python train.py --n_layer=10 --norm="rmsnorm" --norm_place="pre" --attn_scale=0.166 --extras=["capped logits"] --init_std_qkv=0.0305 --init_std_down=0.0 --weight_decay=0.22 --warmup_steps=492 --schedule="wsd" --batch_tokens=262144 --seq_len=768 --train_tokens=860600000 --steps=3283
Each number is 200 + 20 x the weight over the matrix's rms, rounded and kept within 0 to 999. Layers, rows and columns count from 0.

# down: layer 7 MLP down (transposed), 832x320, rms 0.0308, rows 106-122, columns 0-63
# gate: layer 7 MLP gate, 832x320, rms 0.0468, rows 107-122, columns 0-63
# up: layer 7 MLP up, 832x320, rms 0.0445, rows 107-122, columns 0-63
down106,245,188,214,183,204,187,162,202,168,221,189,196,220,213,188,212,190,218,211,212,199,227,208,242,185,176,196,180,166,182,163,184,230,170,193,185,224,182,206,236,222,173,212,233,218,189,197,234,188,200,197,238,205,220,224,219,206,175,200,205,202,204,227,190
gate107,169,225,205,228,211,205,199,173,189,187,190,235,183,217,179,174,195,189,193,178,214,190,212,235,213,214,216,196,224,229,199,182,214,166,202,184,194,215,191,210,196,225,216,194,185,173,196,217,231,206,204,189,180,220,201,210,183,191,189,196,221,199,190,225
up107,194,209,222,144,200,187,196,192,202,222,204,214,196,215,210,204,186,221,227,200,219,197,164,179,203,216,205,230,189,234,219,213,168,212,180,205,215,198,174,238,186,183,166,221,214,239,178,209,189,154,200,208,215,174,191,208,202,157,231,173,201,197,184,205
down107,212,210,172,199,183,170,188,192,200,174,182,168,221,256,208,157,197,212,223,211,192,222,222,144,216,212,193,200,210,156,201,194,187,210,209,172,175,175,221,206,177,239,204,223,222,206,206,190,160,188,210,222,180,246,207,183,208,197,199,212,225,199,172,218
gate108,193,213,231,215,208,213,174,206,181,194,177,190,216,207,190,198,183,186,204,219,194,238,235,173,214,211,210,197,195,183,204,208,201,204,201,218,190,192,199,202,184,183,194,183,228,222,238,209,229,246,177,212,219,217,203,166,200,228,203,188,179,194,184,227
up108,210,225,206,176,190,207,202,228,205,188,237,187,195,196,211,180,191,220,191,178,203,175,192,246,183,233,219,157,209,211,173,202,183,155,193,220,211,186,186,183,206,190,198,182,193,212,215,214,161,189,211,194,207,175,189,221,191,211,230,204,208,197,182,212
down108,145,186,202,193,186,187,193,244,217,182,229,211,166,214,167,223,187,204,193,180,205,199,216,201,199,185,226,228,236,205,160,189,222,239,196,216,219,213,182,169,178,230,180,189,173,226,189,207,212,177,208,196,183,223,183,211,154,197,195,166,209,236,258,163
gate109,180,207,236,166,235,212,231,203,215,210,205,194,207,223,201,226,207,181,193,164,167,135,215,172,217,181,232,232,200,174,216,181,193,222,207,194,196,205,202,201,207,200,223,182,226,217,226,199,179,201,182,176,206,194,165,197,222,208,210,191,198,192,180,184
up109,152,190,196,253,220,193,231,169,205,219,205,193,173,219,224,231,197,215,231,226,182,155,176,197,217,175,209,238,167,210,190,234,186,192,208,246,202,199,224,206,199,233,212,252,217,218,180,221,200,191,217,186,156,233,159,161,196,242,194,180,174,174,214,182
down109,199,180,172,208,227,216,186,185,194,197,190,213,205,227,217,202,196,182,196,219,214,216,179,200,186,205,226,248,227,191,180,201,251,173,216,216,167,199,200,191,202,216,213,192,219,181,227,169,196,220,172,198,182,193,199,189,249,195,213,224,200,171,160,143
gate110,174,190,184,183,225,182,208,199,193,196,166,196,236,244,175,210,210,247,173,198,188,224,173,223,181,213,159,191,168,189,200,224,203,183,183,187,188,188,206,244,207,224,197,175,196,227,232,186,196,199,191,209,159,186,220,248,198,214,205,172,209,200,217,249
up110,156,223,219,182,222,180,223,197,206,176,206,188,207,252,185,192,247,169,209,173,192,206,185,176,181,200,211,191,177,189,176,190,170,197,233,217,183,177,186,169,163,208,211,199,246,226,189,200,197,193,207,205,189,198,194,198,220,197,211,218,202,177,191,220
down110,213,196,194,215,182,169,175,202,195,193,225,213,213,197,179,191,194,182,176,214,194,196,189,148,195,204,199,167,219,217,181,222,199,178,172,177,211,191,206,226,186,218,178,183,200,200,230,201,185,175,177,177,215,194,228,215,174,222,179,208,211,213,190,211
gate111,181,228,177,210,199,172,181,217,182,217,192,192,198,171,201,259,182,237,188,178,209,200,250,201,203,188,230,196,206,218,168,252,192,208,178,218,171,195,182,207,153,206,186,181,199,175,208,211,222,247,200,186,231,212,208,209,197,192,195,217,229,192,189,164
up111,178,213,214,214,161,197,190,213,203,171,174,227,207,235,198,184,187,147,210,199,180,228,173,181,202,196,217,187,208,189,194,232,162,208,166,227,209,234,248,221,170,189,181,177,217,236,188,211,234,193,174,216,195,188,198,252,198,173,161,209,224,176,177,173
down111,144,218,176,193,252,206,226,184,187,163,204,191,202,197,220,176,152,227,184,245,197,221,202,204,197,179,219,226,140,232,227,250,204,247,185,186,189,193,205,201,200,228,193,187,216,207,217,221,206,194,201,227,207,167,234,200,225,174,191,166,222,205,221,193
gate112,206,172,197,195,199,192,151,216,198,209,195,227,208,208,185,190,176,188,230,217,203,180,198,168,194,213,168,196,186,171,198,224,230,214,211,227,195,176,186,221,161,194,199,175,254,162,220,216,176,223,182,207,174,195,209,205,212,191,194,183,254,186,176,228
up112,171,206,203,205,231,198,197,209,187,239,207,224,216,189,178,191,173,201,201,193,198,198,185,177,214,202,208,180,178,219,179,193,199,217,173,188,184,170,205,239,194,208,209,190,230,210,211,196,185,205,204,214,189,154,216,199,173,205,184,182,235,169,180,226
down112,198,188,204,177,175,154,213,200,199,184,214,186,210,166,249,198,204,182,186,203,217,172,195,161,183,187,187,201,197,190,205,208,203,185,247,220,191,209,194,214,202,207,175,169,216,164,207,194,209,197,178,208,219,217,186,190,202,186,205,202,214,182,198,207
gate113,201,171,205,163,181,202,182,217,206,218,170,241,218,207,196,187,210,213,177,216,218,217,197,184,177,218,193,222,235,185,259,231,206,189,173,200,198,196,222,187,201,185,206,169,206,196,192,215,204,180,204,229,179,219,206,185,203,219,165,192,208,212,198,214
up113,214,193,195,214,201,208,197,210,205,209,192,221,185,198,215,192,199,202,186,196,197,195,191,196,206,190,202,215,218,209,230,214,208,224,213,223,170,210,187,228,182,216,222,182,212,200,198,218,167,205,183,159,196,185,203,193,193,172,222,210,218,217,186,218
down113,224,218,239,176,229,222,192,213,210,189,201,230,207,218,258,203,186,205,186,186,191,210,187,233,201,205,189,199,223,183,170,160,197,208,210,179,189,173,205,186,213,198,168,243,187,206,185,226,203,202,200,192,195,190,209,203,228,232,188,186,210,212,204,215
gate114,217,197,202,160,200,220,192,205,228,160,194,210,193,204,219,225,202,236,226,193,193,211,178,217,186,202,195,183,228,201,201,198,185,163,196,192,207,185,194,198,185,171,190,229,210,202,194,187,169,171,188,207,255,220,188,195,181,245,196,252,174,223,188,188
up114,209,211,189,241,204,211,242,214,196,218,199,217,186,179,210,207,180,199,177,237,228,200,223,176,210,180,216,197,189,212,211,188,197,193,203,186,215,212,196,213,216,172,194,182,194,189,172,236,223,197,231,210,227,184,178,185,178,211,199,202,197,194,212,186
down114,204,194,208,196,214,215,187,193,213,210,200,211,239,187,220,195,201,243,207,182,213,199,198,230,185,199,218,208,244,195,185,172,216,176,198,196,151,209,196,217,158,146,200,238,203,202,178,165,202,202,181,172,176,231,178,216,194,215,200,243,206,213,209,222
gate115,179,207,187,179,176,215,185,231,202,199,193,179,237,204,184,201,215,206,207,204,185,166,163,196,231,220,183,212,203,219,199,231,190,177,177,220,194,202,180,181,203,212,196,189,199,198,209,174,190,198,218,257,222,187,225,218,195,170,174,199,207,175,199,220
up115,191,217,187,202,234,167,212,201,196,180,157,217,218,191,195,173,215,216,196,229,198,225,222,162,188,224,216,188,180,199,200,207,225,200,199,178,207,198,229,187,186,208,191,192,200,207,208,153,249,195,219,196,180,215,171,203,189,217,198,223,174,202,186,192
down115,203,228,193,209,180,194,160,219,198,214,198,190,178,207,176,163,206,194,182,235,171,221,146,187,182,207,190,198,195,198,210,214,211,208,195,195,213,191,248,183,186,172,206,183,192,152,276,205,195,206,186,190,188,207,175,192,171,187,209,207,203,180,185,180
gate116,229,210,210,201,187,182,200,210,192,188,171,223,194,204,194,204,202,191,204,187,224,192,191,185,215,185,214,179,230,204,180,219,212,192,202,225,176,195,226,198,195,225,230,193,214,177,214,205,172,202,202,177,166,161,200,211,205,198,190,224,203,208,182,248
up116,186,200,189,195,212,189,153,197,193,190,184,195,173,233,192,200,201,198,201,216,215,219,223,215,167,193,203,181,213,201,170,187,226,193,215,224,215,242,195,179,204,216,161,217,217,232,194,185,210,188,229,167,200,236,220,227,207,185,195,209,170,249,211,180
down116,174,213,215,189,182,208,192,174,221,199,217,228,208,183,258,203,205,204,210,188,208,181,172,205,208,189,158,216,196,182,187,207,179,257,208,196,226,180,194,242,178,211,188,164,206,216,210,193,182,230,192,183,237,219,191,157,199,197,218,201,216,205,202,239
gate117,198,184,209,173,199,201,238,185,171,225,183,213,205,202,198,190,221,226,195,192,213,184,213,198,209,195,214,203,200,181,208,235,207,210,192,229,197,192,211,243,205,218,216,212,212,215,197,195,168,207,176,185,215,214,228,195,198,214,189,218,189,220,182,230
up117,219,210,177,221,203,211,193,203,228,201,188,226,216,207,193,210,194,196,217,181,199,227,170,228,189,192,183,192,195,239,178,225,177,217,229,174,202,197,203,201,195,173,161,177,166,189,206,176,183,173,175,173,184,225,211,191,182,183,196,176,181,188,198,189
down117,209,185,226,185,193,241,179,208,204,207,186,212,212,229,158,208,191,191,192,197,217,184,126,214,209,246,175,223,203,226,194,213,191,172,176,215,187,195,226,191,185,221,231,226,184,197,204,189,208,178,187,225,151,188,190,202,215,205,196,196,227,162,243,166
gate118,210,203,184,203,183,225,251,194,214,223,213,186,218,190,212,182,183,221,202,202,169,190,197,224,221,221,200,193,233,169,235,222,192,193,190,193,194,179,210,200,211,234,200,211,199,223,183,193,159,209,213,174,202,172,191,186,203,197,226,228,216,174,200,219
up118,198,201,231,218,198,193,195,218,216,233,207,229,211,209,214,166,177,200,196,200,203,219,202,173,154,202,198,181,177,177,192,195,211,202,184,181,200,232,217,190,244,167,205,216,207,206,167,193,198,173,185,205,187,194,183,199,165,165,208,216,218,196,190,203
down118,218,214,219,187,203,200,190,150,192,196,211,240,191,188,126,202,213,212,203,219,217,194,171,224,178,208,187,207,248,194,192,226,192,183,201,184,222,206,181,218,163,197,211,187,215,174,199,221,197,180,187,187,204,202,202,187,189,223,209,182,224,210,206,165
gate119,184,185,179,217,213,194,200,212,203,189,181,236,193,202,180,174,165,222,223,177,249,198,183,165,177,205,188,205,191,191,194,230,240,191,213,257,165,177,181,220,194,186,222,187,178,185,208,205,181,214,196,194,203,190,205,195,189,163,180,224,208,188,181,209
up119,184,205,197,199,164,247,258,221,198,188,197,204,206,200,214,207,226,217,219,218,242,217,207,161,148,188,194,211,206,183,187,212,207,210,180,184,176,199,173,249,196,205,233,171,169,226,199,229,217,228,215,209,210,232,194,210,198,199,197,186,195,238,181,150
down119,206,181,186,157,168,229,199,209,166,225,184,168,240,205,139,187,193,178,222,185,176,204,184,207,180,216,176,158,179,187,188,193,221,197,229,199,202,186,239,204,205,177,260,183,192,227,153,202,167,186,173,248,219,204,171,231,184,203,193,208,223,220,180,170
gate120,217,179,184,173,184,215,208,193,191,205,208,171,177,192,233,223,173,216,199,231,190,216,189,195,240,230,204,181,192,182,230,210,201,227,176,193,218,207,192,168,204,188,178,194,207,193,229,195,212,195,185,199,175,186,201,206,187,226,186,193,200,195,205,190
up120,198,213,181,174,209,191,175,173,190,218,187,226,182,207,204,175,176,167,177,211,172,187,212,180,224,225,203,190,227,176,190,236,179,199,231,207,200,177,173,189,222,225,205,191,219,203,236,179,204,179,195,187,204,189,190,216,216,203,202,196,215,175,192,197
down120,200,199,197,227,202,214,227,202,191,201,171,207,193,199,168,209,202,191,194,185,224,211,190,220,194,203,212,206,187,201,190,190,217,202,203,197,200,215,206,219,182,167,182,235,178,203,158,201,184,205,201,212,197,186,193,197,199,216,221,185,173,225,178,213
gate121,170,179,214,193,207,193,195,217,200,214,228,197,193,196,162,215,206,193,181,197,214,206,185,172,201,179,195,183,199,191,226,192,181,204,225,174,199,218,219,203,190,198,173,198,199,172,211,170,204,194,196,213,201,188,222,179,213,193,205,218,200,221,203,181
up121,202,181,220,189,210,227,214,183,207,212,160,197,199,230,178,199,196,218,169,209,180,201,188,209,188,175,213,227,206,217,211,204,189,188,197,204,209,217,197,215,190,207,194,185,215,168,195,171,223,225,197,186,205,244,203,228,220,193,234,186,173,178,225,198
down121,231,210,233,188,243,193,189,193,204,195,185,155,220,227,198,192,173,180,255,178,204,184,219,263,180,204,202,187,190,188,195,196,204,199,174,221,187,196,201,178,227,183,228,175,224,194,161,211,176,203,178,193,184,191,200,199,194,210,172,180,192,194,221,214
gate122,207,189,223,202,209,190,197,229,195,182,176,213,222,191,207,190,206,189,215,185,215,158,226,191,208,208,207,170,227,216,182,208,202,196,200,201,186,213,170,207,212,178,191,216,217,188,201,218,207,198,192,232,183,208,198,206,169,220,193,198,219,175,234,193
up122,231,230,196,206,169,195,198,222,191,189,181,237,172,190,209,183,218,215,198,185,206,211,239,199,201,227,176,181,196,191,201,188,229,191,174,220,179,171,169,195,185,197,197,206,211,213,158,207,224,205,197,185,160,197,208,210,205,229,205,201,173,189,211,190
down122,188,215,212,193,218,164,218,194,170,194,224,196,183,219,197,216,203,211,226,188,162,229,198,232,231,197,186,227,217,230,182,194,209,220,184,175,172,201,196,211,197,195,184,200,171,176,205,224,190,185,200,222,210,194,182,203,198,200,179,206,178,209,218,189